Each number is 128 + 32 x the weight over its row's rms, rounded and kept within 0 to 255. Layers, rows and columns count from 0. Numbers have three digits each. The size before them is the row's rms in percent of the matrix's.

# layer 5 MLP up, 1024x256, rms 0.0704, rows 440-546, columns 64-127
096:147110119091092100132103115118102056135093131036125114075148166120171090141076096132078112141141122102106131143136187156137076115109122126175110126156134188125199148148139101144163167120129085
104:117140174075152144149087165125103143219139147195119151138114193120129083232117122147164084095158107094148112143136103121172088146191116118124146113115126147171064073058132161120112108127154164
098:112122161083146110114163168128188089158194084154140135089082142095146168131152131178065132129142139156136122168082136093132147126131093126132180121122093165117108152190137156160098162163144126
089:109124119166087147127165161114135153131101172189133187093150104110114140152119133136176147098149129090092111147178138053142161131070151087139117097173074121162149131108110138095120125105099127
108:110125139104161180172119132154083179114126159087165120134130167114125141178125101162136117116168117069132036134067156124143073171145083101111090142135122112086161139155068077174073104106164119
112:070129207127124145123154125191174162124137108110139135156124143107141123156097091142126162122195137109095105162125174079189115128126111135180158073142085172163135136096110127171140105167106112
104:110114132051146128132129146155099109110088160174078127164120089153159125153128135130084113061126167141119172199100127161122139131103148124110046128148174142137144119112041090114148100097102131
095:153170147098163146138122127153118095102125209097150130039148151120193108110047099182155119198152117108155140112145168105061148141148134092125154147136179166154141140113131128131148143146128039
100:173200177132072133156145128086155097181075143155144175135107186145108111141134123121118115093147138127139126127097119173134130169109136191130091071142131098117119089136108136108171110077128124
104:099131101114096155134115109097103120108121090108134152083117145168082114175148115162136118134140130083100141142117097089152068173121090122195144100174118109122103185117183093139092141177146160
091:144178121119114112026150094113085162133091120107109084105185151205118124091138101201153117163127170186147097113143101176139077098153131143087133133098141125105128144177168097134114090134138176
096:136115171080169172071127156035078115134159082112087153157159133083117182168071124136118100114138129141094126129033129107106115144109118109085132119163171161051047116078083177116120130094117118
113:153166153129108127145105100090140141112168125125140133134121116119076108086136110121131144134148096161150135156127106161167065098156118088149131156112077141213158115123190102093193143191172141
090:107108101081069169094158149133169123123158145077166141125121091101102102133177140149141133062171130136152156210105149127126173211064144077115073088124115097163080160162112200120172134101168124
091:139101139132179086133085125058142100142138116110159127129133058110093141135131066100124125137069109122085127100146141126103129110136051122144080115191157145122176124144086123148128143113107152
107:164169155145107157074063150170085131137090104153108123180186169155174112093141101143107085156158187174120144146113127122141115157117141170153123103149136181134087181147126133176105125216182087
098:175161134137104149131161065064168109124108130181099141136161100154126175119117128069125176052073133102163160113197166137148154133122098105104180158109109131152086127160152071092170076136126059
126:135190095146098101143115145161121129164100155190057180082186146182092118151109070166082104124147159168133112132134117116101121129114181145141112177114129136138104185174083120142109123149129163
087:064128145098098166076125099102161133138156126171191166125115079165141100116137122171133131089152139122160165137152194143148153099109174174105134094111157138114144107117121202137111071130090197
115:101127116137110150107145168126113117079124099136122124152119149086066092135124125151162191090144099122193214113069165141109110089131160151164130075117178113084080157122131125101099143183130089
095:148100091151116199132158100122102076124169074075119093183100118103124094110133150135102083155141186088178128137109139138138151133134113128101164112137148145087116071086118162136092101138118201
101:060093159111102103126125140108104112148110137100141175133160130070112108109172140140163121148186100159106076149149125120142130099160144124092205128191148121115095120047077116128083176126104172
103:149114100104136107094121070152091144111136123187185133092123117144113070122087081157163176129098069155110190126133108121122121141056146070220202143079168191118087201061132119118129054146161125
098:043191142123108113134120120162128095167143114152026102081140137136148095123176114101092116096146076142114148126099179156094124128117109109140175177144070168144106139146156113130069167150135155
088:068148173162094171121100203126101150197072136128117114166149051159112195158092132086137089127117070192149155109130101105186114112138143138019092147141164111108208106070100107125148160124146106
094:119130211135190083154192146137114102147131120160115139146063112211121117138172081130107124132102150166150121119151135138090095096172108129166145154148103113114189191103094098101153183100145126
090:141094096159144153154140127163050104146106132125134148103103144143159110126146139119112072100214073127048134129168126152102111154137161128099105063121094110152118162130092153101127144153133072
108:156150116158156130106039103112117122184073030054076150101147125128118150063122103141162156164132120145110118187107107144188091125117091163156127085125115116144110100165114113139118134115063130
099:125085054130093112076150104103090124107154106109192132132147123109151112172158133106143138074145115028103176171109146086121083182134111080098142182139097082198126088129086051145134072152127151
104:128101123110086041138108122163128179111091069147141197089099135153144119169117116116150098157143080100112151179102219130120121114107127167087090066143108127135167147103130096092143155109121170
109:132112112152151165140107186164156117127159124083103152127133138173109117126181102085164139115149123055134136146143159147138163137114136113139139096141111115084174099160170083176142167144103113
089:138136159136151113132126122114084101110105193172172125081153161048135160145152157188168139116107140127161118136098138152124127147209114147085132116136135125068177123108136170062114167152122065
106:133105113129112163137107122126117156159141136110110106108144181176139137122131159203175084123174115154063093137084132111140137160129133102117106103062121188120135116118171150133094144209139112
084:140161140102187095100157104153110093167161118129093142116153116134110155099116127149115129156148098146108118176128157093161096130187192082141090113180064179073173163153086118131149145216112138
097:109141173125098123135115091121108069143161160148131134176126131167138093107164062154146132157182161072147135102101170144159096119187118150099146150145171139132157085106108049106117147129164123
106:128128126134089089113108080077089156124077111175105160170146123177185111142152172145159142110115145173142087139135124147182135124110082148119162126066165109103141163130086094096105118144143205
095:097118079137144183125101119150089092131073132138137099138078133096081125112165099165128048134127155174106143133144087090148122128098107110192126096159155162138095135191137093109090094149100091
098:133154088154064163144074143084080081136076143103136140126154131058187177153177123107141131174123150068135144126112143121148165193127132139142145114218175182117201065144176145133096126153145147
104:092125094099084120136106151119065114088187134166138059084121146160098103109113126111178108148129195094146097101048103144101138161153095125153132114110160136131121186135166128125072142135143180
084:069088176129174092134095146153134101106170181125116174207089106102179126120106051119188126128137110107153092115177123099112149076178121115084115134138149106103116056177161145068117185162137124
099:173125098146134109117131123114140206087105096113094083151151141097147153131128125140118105176216187135118109199100145105149163161116104174106190088092133117150145188108099153138108156106163178
108:208040181144140153142169142091134117116158101101130124124094062173135168177169129088091120160115111134137146164118127160142031135099112092141134113133115108130101106122207133133084092193154108
106:098124078109110115117079176132148094050113126178171172169115135119054108144133158179115174139199112173161090145107133131157110067156115108124171173112107112132085148119114131172165147127151066
106:098125180194167092093161068117123095139113118196107167106122072132117151144152164142124102065122176161173158170110140110104136131135070151116085137157077140137142139150159125109094090150154195
094:183179093161140163101113126091132102114073143145127114148141165127115108154117144156117078146114112140081142131114097149114108075162074134170157116109133170171124061129134080119124109128124147
101:151159120151135022172111116132061108154131193093087135084076137118125179150140183132151100164079108193097105177155157110105118130106106189142213169126114156141097128128129104166173137149170116
103:104162065120164110121156153092199162107159122198159133139114101126136129056139119111196098159135177139123174105063163100131119096136105094141143141131084119164124115112093126096146108180146177
111:149113150050087121130156184140114109118157110163060112112104186141142168129169144126113076099084096106169081163142112126130136155131132118097105098147109141198121205149086085196061139113138117
094:096153121145078097107169163136130103147118236046129158160167152167108090171139173103108155146068188101113118110105116134112160173153092168127172118175138150143115142169103114136180206103127102
098:145117135100127106103163109060131109180169076151255132144146113081165156155144150118120090186156097163109120100204137134171190106116162110094125140147111105135173141107129155140139089083124176
103:128126080110115099181143179108108119152111148162105145112108119139076077088055160118092148106164120133102136155123128138093124174117165102113155108145167111127148121140154081114103126112162149
111:108133160061131116093138110192134130138123118125132200109159147138088093178148145087116113147188170091132098126083111074117130114125114170132142192139169166161115111153130097173130133151183118
095:133165181053109130141107153153089074130151055119102135096095098142100199152114082132133179119187095122123121140071094156094150164148109074133120145178128133105150083105080151089169067122131146
102:153089081118107148161031142122095167123100075101144120135090116081127099160088141126133123117153081148123089220106145076106137105132156106142098081098109105129172134132134136168216117142112100
098:056152150134086093152112148152120098134116166087137123140094199134101165099166150119116139153094168119158137062157123145110128127067134115164111136136051207141143146053149159085127140086062135
102:114155126159101111108132105124110067205090140154156176124122112098131136133148134098087152152072165155091118100140149092123127103125134131148132152120207183102165106107086142125134101063012108
111:141163097120115153123137150079126109145125176165115147095160205144132120162092124170147075075137140141118198159139125097103111200142132190108128176129093153166129154091135055132091171091149158
105:118163143112174121119115125131103078144099177135148151095115142113143119085120069127161096105111184125140111098152081105170138137109129133176161092137127112134163116034174172113122138085124168
091:134105170104133133127134129099108111136172110122106137143146167125105117148149089155142099123117159123105153130077149100129164090089071092167127099115148119099114136140124163161114087084127145
101:237118091114125150113136136135165163134160149112096172102146129144164148137134088088148170097188163148109072163135108112190122134111161125156145061150117083093131075147134167162151135164129125
090:070144118156141159140101192080165103149149143129139134123180119117137075124107150147110126162104162120143151067101127103143141142139104210103187112086150124125120117077127093126170086111142108
103:134136056141136104131103115145168133160121116129222177126118150158139137074109113105138102180140139151183114157128110171139123120155139112091149120111095057147165144128169123198108112204079084
090:125135130098064166119139106143123162174140076098111109122136109160138165100108092148116095121100218111154173104177093199124130171177045206135175136110168054199138129138176106141166125109099126
090:142104100086145134115187160130088086131131150116160159078126089141128181071152066158181148094138137118175131116136124123151170182156084122157077070115180111138143194116123109120150107103117168
098:133176113103125188134167119115064164081119153140090153151161149106092077149109130144150144098152132106150095147121099128214138113111123142095112096116111144160215208129160127134073117112160120
111:133147130103126138132136121109134118108133121139163139140156116180125150139204111112130086110119063109138128115123167109147152181125118096165093117140108149195145138163126140106158103159086116
091:094151117122181158142120145066104178131092172152092162134134132130074099125054156145152176012181127163162063129205118054147031154194140163158129160122142139145134104089090164199135096157140141
106:115126095108122098100182089136154146174159088115127152157104063129125131099183174172094105134164147160195101107124107102125123122094100100166158133159153136134203110108164102135126132080128139
097:124107098126119111057078052137131105130138125162142164094146128146099116126129067127170092147146139132148113087112136127158137140097116096120106147090150170130140186134092077164059105164156155
088:148160125130111118120145087066128099117134171146133162089122107139146107170128091169096096126153145158043150138140135199104134155128108142138134112120065139102100087104137181152088137191090187
091:106069142074101142142119106134098086122165122190071168167101098104070148128150126148106066111139138107211124132145126098119152091137140147091124084102139163138093114144199141144090118125146121
097:129178128082126135199118091140090105176107127154150179120117054115134185135138118170163146083143119146151134111095123118115082211104098064134162131181134139144125103144086117111055085128127139
097:131156158095088093089119126144119156132098108095098127173064150126164148144130182133139130151175146151178146141153118149157163164165144097115137133133105092106162149093159167079173084118107105
101:158206188158141106131103075127138102158164088182143176104160105110167105074162133139146150122153082152084143081112159084173090119203082130084149145182124095104133115066128072187095119168134132
106:117122111135147134145141120176112157146129170106177185107078120100107172128165107122063159154149099149105129120193163106170156172170172113137089094155078177194176177123126128127164152066138198
104:130143204110094098088145104127073115110155200085126066084080187121129129102151094122122039148139092129091165129146141131176113126158130074130076127136105124114140124115123118138114185180137110
116:188183127118135131137093136112096141101115026165084126111117116172126075094152204164108122146094171084127119170182109183162167072118150120104149082153177124144070133081179094144114126084132141
101:170146155118109098156104123058143123120078108124125163137155182149137124195126125050133129132176160190144072194149122094184097107116143144159159104148135140101137144080096139103102106154107118
100:122138154138109107134101117152090155162099103097123111112140125083071164118169090157092117134110100087126160147168120161151142078152101109116111091155166095057118170094139102111138084124164100
099:132160107177152147066158101030151157131063125133129149157102125118154118097130085152098145107051103120157114145109179071139158065134051100162097134146137091080115172128071045080128077197121123
092:170092160157129105141134070109144084144082106090100158096164112098157123080158107173138113095111130107185158129083086177156119087151124156063059127125108097173075175148063118094146178144115159
102:070117110182124119129134146175165085160139104203176076089132137131095095154120122184115147130141201101141155131132098093126169097177070107111089090123173118115156161131136129102145107096177118
105:122122108100161112146130155194120141141128102094125123111063153096105106109103120165138160113123106110115149101087182151135174105125103096117122115095079083113158167114138098134132146129106107
095:137104080181078106156124191116122076101147085084160119111101105138160108105167122141154098116175108136149108142131178116180147168149129154120159162164148084112096129106168134088207094193127125
111:106191074175156135164172200101165158163158161172132109148121149103131149169139142168111106173135148142157124168110131090201131124124131134154156134065113158168190117069109140140150111132073095
101:186124116151138173100107114135142127180097170098147105148118070206141140142133138123152084208124163176110114103138083113144116137176089139124132084085077124134210148177141091125146115137151159
096:142101196156162100101155135120128126142125099103138098152154121108146073105184183135156083126118150188104150094099150133217122119154119119158119164163079106174105127103128125141118139192137141
094:153118120122108098176143119204122170107146107161140136163162138163128131099118127124148044065089136155068135102191167133112106117161130117149140148088083163170126180148243037108140095168082154
097:106037111107111098115164136118140165172132164149128145113199101175129115115135141165133114156090119120082195131088133124117103127148048071144117131130073128115157158163145168128159082119166121
107:117156182099132124156189123138161119184105076138098144115068105137139091126133138122103139082113153148194131132170142073143120135170181133152155142139167189154134135130067206121155051117067152
096:167159135115102129098163192143127115050112170137117138167134107128127125096154132106087091122080158130151142123182151087092178170124105117111131174136177164089092161130095075143151117147000083
097:118136129109176166115144125163062136121127177148131075121102082154161167080150088127128146175123134136132149108110133145189169184157121016133110099188131215147092130160096157160110145179116189
120:167107159115120064179173081095130136115054162066110146080145130199137149091131143156138116149132183136140105198159137160134080129142107112166160152141150125178076138178111099096161085150201137
101:133168122168136119102165143117161165130129095102155153156179110123125076114187133142113056134132090070152126174120133127143182171119171074150137145043063126141068151116116196106099094160083077
105:136167134140193119152124152117077091154113160154159162153164123142131110118149144096079124150107165073108127187122137125147127121106133071204111081168152152155146153113118100189116150153121126
127:106195096131070152104110089192140177140168116158113111116117089156150137138143154108143101121195064104156127161150127127182132128163131095081197127109136185123146076130172090030093117178127158
099:167176157103122141162125190171146113153149077090060127163110067047146168083127105185101184112136157166092142141131151148193172140124062117141153164141086076104141202111150120142109096162157191
109:168164111101083157104122178109099120149145136115124130092176190118057126082074129185144126080079124131165142155196176169120122125127097137126082128104127140150098129119166154164185172132193189
091:077157118113030146190167117100133142085094088106117121160128183088160118126162155072154141086116176164122119120179139103077148161098144073144069130200149107157107140140117130064079105093157210
096:123118098075143135192059124162101093114092129183121154104151161146134133075117143142126170094120108133142142103127107149187139103098150154170095133109135117094135141100157125143138140098119132
094:140039073148092078178161156119098147130198118117109104143094152100083133124130147142114114121097149128150104073155125161103111153100111124173162161187127092160125162126162146098122142157122126
091:137102121111095134104103157085060134092103120157153164143147076202111145133149127207125102133142141093129150130112118038110121117081120112100154109107098183166104160100076127162093112137116255
098:170164182109154116108148162122104126098106177107148121096153136118097124118106160142125140144146146183181089152179103109069040153134143143155118112172140205166116143085127118101110091070140094
101:119187113182135131160151137162123089118119142139127114173192097191068152118138100189145173150181156100096101165086109170154123153138101119142098157160083092141058121108167135111106168109151167
095:147140068114121144149129121157076119173150131149117180154134111143145094106142119097162164145212117145078140168097135144109111137136112091127171187088111100127210107129137154091095188083136151
104:150115131136116151064087115153156106211126167059127173165123162129169110094136171134085092105148160101159140158077152148098102105092141109157166096124094154117168103079158118120206135127143114
096:128103122064076138097098115136138171147169090084155166127169115147126147107133143196046156141168151133144135130111078081115125166094140117210076141123121123149094155152110131080145046100168139
# layer 5 MLP down (transposed), 1024x256, rms 0.0723, rows 440-546, columns 64-127
105:108172122072109115149068112152066103142097090088167119128178122211233138126160114100106119140100117142196162139119210125095133127155143132106146149169145064123132110123123160144114142132129137
087:123157127056197137140134104109099146107103134154088075126122132145112136194116063160172138095157100139087114094144107123156155235116117133115124127164119095086184129144106105106168118083088110
098:115069117085126148106105081122118117139116065078083127050150124143149134156144156105204160075141120119125105103133151152130090128157147123142105126147123181184113138095190130134130057113140058
096:120148160128127172148098103119111120107144096120186152196163127098206118137155110128084142157150094128140122076121140165123161099092124146131083129110113125163143144123106148155125090156125072
104:108119107191120096120130083098115125131115161170167139117140100078109118064166111106110133128176098148125106107025102080099115131169139123142152163084120085089104092171134095147130160097136148
118:177108066135144111114093094178156130118134176134091157094153113097096125211122040082122114119164130061102149157117170121176166076144157091128152121154111154138120104111153130131134126104176156
109:148131111088174184130162208105161110157086132089115065180160159114102127158136061062149142106116199131138080097168081143120087124091113083133132087146104115167145176077140167138125057134130185
100:143112098103097086096080137154068104131111165126084145052148151172152157133091150109119096079137111181147155132092166120123117110140164104094139153108162155139118191123092128093110173102137059
100:126173122172173144114072078124150143134103101156131122172132159140079125064098094096148159105111191125111067133154058119188119150146133135105108125115170130154164097063104173107139136047121134
104:091129154089153140153143173110128096096154163156143199156117087191094149087147135072079104123109088097081091137058167125129127103138136090146119106109196106099070155093165140150099119211127169
100:130089111148148140115114119141146128100162125114143192164183118137119081131119188082134126185089063095089081145146095149174117094104138101121091143131120169127071144115146164136076156170077088
092:081147123141083135154066083100074137146112198127072101088113154068102110126103183114095130114116121161184154105162131120130117083140118173157129142163090124105084079157123138185164141164129113
116:161044132112170087129086104089158144119162123129169112077167117099138108112104150181147157100069105102132162128153150180107124090122085138086117130086114107103152139120113149133108137181107118
088:200099144111171102076149125090190145139149155156125080154110148106175120148126106073111145162107148143123118123089167131099139104144087114144091160196121166110165153064107150185136138156125196
094:090090098152138123107064140143206096125143113126129121142175132156147106153115174172169123101140142090137050118105153059172094117132164093121127128177175119165082145165120126142101076150198164
109:091100083110130119163126140118198146179176134098136178120093109123133136144096141143130157145120134108136135120106180175135156105109092137146134141108133093153092174115152120149112105118131110
102:175134157141137129090147111154125033146118224169160149099154142117155160154122102116171119173193089100093070142085134174144058141148159156131119185204184098130101072138074133179100108173134114
121:104084152107153100112112137105109089162119107132116092150177076142070147161176124145113077116095087142156062084100112085173115164136167157117099121064092075174112119170116086088101089172123148
094:125139099071125136091120142105167143142105159123181072134114105102119092103130113131124112165141119106110172152110048094100112148099144111107124085118136059149128106096188103165167096120208172
113:097159119140110160154095125137087117132119059090132098155161141127111100140121116067117136194055121127177160107130169149130109076121103144097116127138154123065133105141172056161130115152125055
095:144138163105112185112078104137124146138151101157137119100085162134125154147166126111188182167100155117074162172127165174090109087074159164142161093121183126134157166151133070133170133128143157
096:059115084129115090123150065144122160120181144122141096114122051138102140169101106075103108148151111149080119164151088190080120159142118137161126142129162146094101195135178067159127136159169180
100:089119074122099078179143110115147131089135036094081102118186147070121064080104033110172150059063162143149058124143107117168114070163141115148138119163157110121134095142105089095104177147117146
099:090126083157130143113126108137095073140147155081126180126191040137128142135136111154118133129109136194163173123105130178089082068126134118164150133102169107180145167158103096136076145159049113
093:158080124131134128192171122113088090143100106123129063149110154065097134179107104147157111159155146058111082102095093189180169115121142112131164137142147064167113099137119155101099140128145111
094:176130165176079124148071151107168122100112144157120096132127076114115147145180074095127125089151120123117164089146112185194122095133162101121171134120081145124147139139137108112147111108095192
092:093111150150140094144105128081093147197122152141172142121158164127131115074131120057141140155092146122144109114067105148100129078173094168077117167152119117169115142158177178090114064148153089
096:146125133082170118121156149081136135103157160121103119158110114163117120143157160149232186147181186165136063110120101105095115099092176173128143111152124094062180140170164147202155055179133154
094:117100133197135126099086105106157077097132088139140146158160159124152156121143104080132158140061130099056144105163128124071105138137100145149169131169100193089159129172065097049175121153208126
108:115112135075059057125101086117118124148121103147149187152118058091136125150080133060153120181104158073132073101114185119148137125101150134157101152126160121093227140133108139090118096176167074
110:150157113112098145097133146106173132159109082167133141071099110157081145152152200150169139091148115116169151072121088140108183165124142153155137124166050122115070099135102108105154124079116102
078:107084062151146105133110132103130139189132127127122092191132110158070095131130123070087177164123133154160159099160099100151104082123150131126172199143120135159090158158120206151159147147210142
116:158044155133149126145147069115131119137123153111119107074070138039100177184176127094116098108118107134086135127140118155135147183122146170126122113196143112106094137109089096152075076090119162
094:106151134197100084084104127138081104099095168123114104158149130125117092147089168148099116105098132133160155175091135109099140129130106150091166159128104094157066138118153147134137123087089128
099:095137113140095154152120123132140146031151145069080089072115153103167170164081111169135074143132134122100158124166056133111148081138086216088065137133132112067110146113112112097173151148087156
113:099176121106168169133135102122167076133093087160131138131136103076126100111101152141128088102098116119120097130139126184133103158157140091103127154152109166124126139123100170109147120180148152
097:188151138176112150099034134137139169117101168151160093113156080146154087133099125125176175139136108090131148158070167143151124133148085094139102182115151119089153100212159139136158078133128172
095:101112128113190142159111136164101121169078146158164155140125105107083189114086116114124164094147133132096101153123183177090112125137118159154131146149155116094174082125067119126097133082143161
100:155118144132125125101117129125102168104187110140157139175176156143094148112159119152050085150174121132151057110142179118163124129064146093175081115141137173130090136127175091150120106151187153
084:100096111151127163071128093061083132114069149127122143126134162169132147120143196156151139109096159125128136129090147104110156122137146159138133149119150082149059161114110115096138116118087213
099:144094109140151140150140148079125110130106157140184163083121085098102150098213155130063071095201178079132124104155120105084142168127181062164147069151043145101150090106106123071099137147104126
112:064145121134160172114078103106197157130096134128192161152107156153181109170130109186130128172105143119039160124118097084126135136111180130162124094148167080116116077117169106094163104139116166
108:152091166098135116138129145117118147071147111115108091154147154102118090162092093158138135076137176194143080133084049177134120131117044125055138098118113170114143109190099109131132121129140184
105:102116155115121104181169076130115122136166150086149114149140064074124174117134173126130171124101126199146128081157135128138097197103142163157106145153126156175158145161122065164066111093177105
094:159144109088146080177080168060158129110142139161122124164156093037112154125137130118121094166143140116113078120135084113157074141145144143116110140132121098100188086160156171135085158142147162
102:144094081130124129147116131135119134131126101036167167152082118134114060117114181146103106142123127131145114141118103127130137075128078115145081123163109145103108118091123162099095144106171065
098:107060122133106143140112096127137132144135190112116158176132161094113146116118064148141128126113147179138134133109093061116139116170085169133095122126167168125122175220144120107166098148164113
104:164078135091109136129104110139176154139159191095090143146183171123118153152078147127162152150119126151164128125135060137167118103140132080097140102095172100136099087167116087089106131127155115
105:091152104110142115071119111145187155140122138112128162143117126089086145114179118086110134157098146052143083094085089137146155051138131107082124123110137074149148115131152120117117115124184146
091:179140151131118106098132108184089129198182150150124138135157148147136157141113091177175119090128102095139145160179129120060087118099090077193173096140130162130154152148133187097130158151145148
108:055147094170170170181142117176145097186122165110128153125128158160074132127135127121109122106116105120116122165172125083070153120116121109116087121058133128096131106146144131177135092089137091
103:147092119169138108132090151110184155141124139117150097174131095131146121111105132141169136181124087164121189155144106186107123155121125103176143091109194091160120163122168162108133156109132161
097:128109138082086143128144046120120117110129110104144092089176135155161117134097169175194121090105167120172165139125158100181131107160128148160178153168150130142144108152153128175148125143137120
100:083155145102160132105142123126182112162163144113140131152097133088130116124135122123133145177100136099134131111156109117140138144117108145121116114193095152117130149122119117078087078155142144
098:160148110120162107148198081163171154150127140117099174104119088142179118160134095145130090105142114122072070121088111170132150114150106163193140144089072117093162130108112104160094178120157080
098:155179144139188078120112195103118182111125137155126093088124076148114132078183074114088114123163158129123137151102104159097133151122143144155111117113114147077116134128108127150095113120121197
104:162117148121125085076040120102146111135182152165092104056165146143100128099145094110161147122116165111140081129069141090117128108160127188148099170110118176158164128141165104144090099147137158
100:142131088116185116139099134130144098127077140131113112120095104173162157158159169173183110075116152135168122069079135201147166169127160045099178112055125170126082156168133144093173081130083146
090:130122096092146091129114104137091129148119181111156106107087138153110102083125178149144124153154106114186162139163094159172151158093131104148148131097108138122135075060076152114085102137152150
102:130066149121178196132092129202099110077117153138150118172128138123090138149159135159092192131162065113133142179086107059147115088097200151128148074141175139098096097159109114139109168110094143
096:129078107106175082139148087168085111192124133122158108136106088096151132138125156105064121119147063127091152082145123153116084073054129138140158144083077158131075125095119195143092127146119105
103:088128131159204089121150128081158097109124119143141121101161197148109169125124106063140106164100044103157130136140064125136152156171124131097144095158111112124133145153148082176180128131145140
091:166115083130176101181063152132139116140142060130177116126136151122195139182154110152171127172104088081054141135152127126168099096129113107175105130147084087135102132122153129136107117147105146
088:067188100158118106158076168107148108155102090105152126124089174146139066167135150131125154183149145113184150136109145098126086059136185148148132160117138183157098127127095158155121128131147076
094:115085065131118132138122135139171087128118086124120110144109083086204126130125191146220077095158156069112162092161198170109100170177156166093090136153133102127111141152065116117072144071074137
103:168177152132099105128161113120147132117121152131091149085089151097127176136165138123169166124176118125140132107104002077086140111136139151122104132096117109120087077177150140174104146110100120
093:166111096105130145116150104145089184117102102137189102145070090150130185093126089138168096147130156080126137123155142084098101133066107099148177144086084093178141189157242141137148105148128127
106:131128128139179168116161119148201212122127081090120135179084168123161097116132149124077106143167151059150129129120139172059134101117069133113114120119140121180162070163175094153135106166109117
098:107103121102139101059087161131131122104192147129106189173151107147101140163177079106088143157131140055196087142182044058110123126169155159154143142125202149143126186083155122072141132125163126
087:153134103173169095185074172158163199153108183123111135165150118099141091147069131116093122099058107133142158109145051140121069123136116088169132120108125079091068127091097161100131143116140066
096:162146121138167078131125179162178164105142140113159074119146116102170090141129142164177119117126165175101099169114109103134153069105135156126156081136049108142141133130111119154063161119105125
099:191119144130159093163111155142110136135115139120154109105112102117133140111116148068142127117142099121098152114142162107173131111142120134155099109123089170052161145119141173160139114157137202
101:092105073132152192138123143065116096124182188094110122082139108119122090143089137091104086147165082205140164130078110155122157067146125134110084147093134153148128143112090107135153126086101143
102:145101108131124048113148148121115101114117095130059155110126123107134093079145085150139098077114097178093161166163091127133081140129174089129171147136053124116104107096080088181147148142207202
103:140134155142117097173152144168108147077149143180111134105136091045150143096067154111107175162101118103085151171147158170067133161086151156144153118112106127129082073120138161113143126147159130
106:147136153116086130095113078121103060093106182099184069146147133136187120198124105113150177132138128135146151070069166093146146183128190127109139114116084068139096094145150167132152137219092070
122:222075117150184039133125127146111119129074116112155142124111108173151111111096176108059158131165152112097117171120112157080145143135164104087091179148134114090108127103113149158108100110210087
094:151171101171114140095140168137155094109121115115108131151132106115156114074144103173200161111102135099159123065146182154157119221122175120130151146121133146148152115178135089051217109086149120
105:136119112185128162171083176076090064084088179115091096112138122142093168103125190109143144055132124119101135141130077128149139095170124162107056113098089180131094174113159108134089096151145154
099:120164131110136095112152101097123090112094139129110150171118117120172155206113134085061126168129082157136126145116117116161184127135118142087158125124151081111129128126167120122137040087109056
099:192120106148093183128086109137146082099167081089143084153177124159114145110181112113062074153108161139155112102088114082084173112093108164140134149136134151146071167078096129100143130197129135
106:162124163125177132153160195137116123178125142139165024100074172191132199152110133077076120201102156122173126124123130158060095155155096146103115063098156143118098174123162125061147149136147083
101:112133106140163151123120143118155158122095079124085176137127119114147117132114176138161133173129080157121075139087095131144137126129183142109118107084139120100108070148175120078108105132131139
097:116118191080131093135132171154150198141114130155121140098162105155118143158148102077113108153163142124146145136107103076151108152103119164133143131109174148154163135106176098147081086152136132
106:149071128139107119175085159093237133108076203157152110122122157074156094169162156136129055121160112084106180144118144047143096137147157163129180127140149182131122140095090089144145097153186118
108:189084145061134188090123164138102090099156137163133120161061151122141078169104125097139138155108135140150156112065139167123105109089173095142130099086151159104121122088138127113105096131105137
092:140154112056063144140171137145067108193187117143156115121147066166080171121089139127130117097150141121138147123109177125109116117094169099145091173072125151111171117151155150133098114126105126
089:210126134145116137113161095131096086144116194077117142149095150097122140170157106099113104140159110153156120090112194086107115160118096148131123076163139122149159131192134159109103109127142139
107:120139116112111043153184130127109176175111168128094122145152068038152111138134134130176124089123127110119157121055152118076098118096065064127186140146127138140094194122163136164096135136102062
112:144113069111146041101136141128148114128087132154098076116155141121118144104122155089132144103140091134152128120181120128146150152110150103125153120132142112067137096127127093184060146072083115
098:144097093120177079158134125076119093127079083101151075148112136177147156153142149131126128154105171146179090056182075069112132168111129148128114078130070090141155122157106120132102123129129111
097:111082099122121160094096050130123127159107128080192177128086098171148134135081125178093127165085122173128159156114120110104112116090132114161107059102104136103064076120087167120087154124073119
123:138080175086135081151153103143094068049132136099142173096114108147127086064128110146111144100109166089068077174049130123145099109143110152148106155137145125150085152145108110049111093134188159
106:108180185099106118107151188113182173102127126131109132188109132090126109098127153170110100116124133154106107126174129106154118161129154134112115153110099159166135139176122158125131150094091149
103:108215162104082137142149161088121098142138102152115069116197119112143110107147134092088118069071181090160095163151155107103145115099108104133136177171097154153152071186171155105066100165179210
111:130111118144160087099110133103088091110065199119104208169134139111093127155133134106149155069109126118106124132124100092134057105170136124088172160125063123090109127161155126092143116139168197
097:132153129138171119186130098108155104094144155136134137154137134101148157086100159166117111089124159161144128110122090099174081108175081120135130125161120129192104182137192106063117083089123131
114:139110135136098168131113151107143088118149136110160148119131089103131104082130125147111142101068156100104113136145176201140073082148174123128150142103190132099104117098148140126149140148158176
096:086203193078150125113130094158133156145120134195127155150081174178162122123095112172132146104134083093085111190154136166119168147148118137100151118142202175104134152077129086131076110124163098
086:152179192152142216091116109166147170195115137130102148206101140172080109065120142138107131139106160134120167160088127102088107130119064145113205122112119077144067149143128112143130157165123108
099:115167150082152130084101156139147118149188138072091172093157066177158113166140121124092151157163151135145143130147109083139158117135135171145117085149152145074127084120130070104120120139165171
087:117153130129095073104088114141151106087142086142159095121063197085137161129132151109086131094174104152073175163200097142124106146146149151093102144153163119079127192126174177177164128095108109
088:056126084110141141125117131134145148147119135120154065136090116148091153103088087092141125123137142124125150182143159137087105108132124190127185130128120164148177135134142123116153157112153116
099:149128087060123125187113125134071156139145168083049133159152116102118169109083100162161172130190137124131149119144148093123069107168137197114124090155107153126172149148188185118170111138095052
093:116133102097119128164117117100141160131114146116132124092137156178120165141189061138115100122113107110088156138171155145092154172173184192095120117085141155094122169121099100147152111168127141
107:132069156192117137131153148092191134152197134125128136146169105113118087119094137114127218106189123135145082117092166127092106081122176116137109126158165087154156113107140102102124104125154111
098:128134137153095099182092116129133063106077114194136125102136126118153192066059142126109077164072064070135111172131111187160130063154126148058119147165134111100166151093110154043148190111090117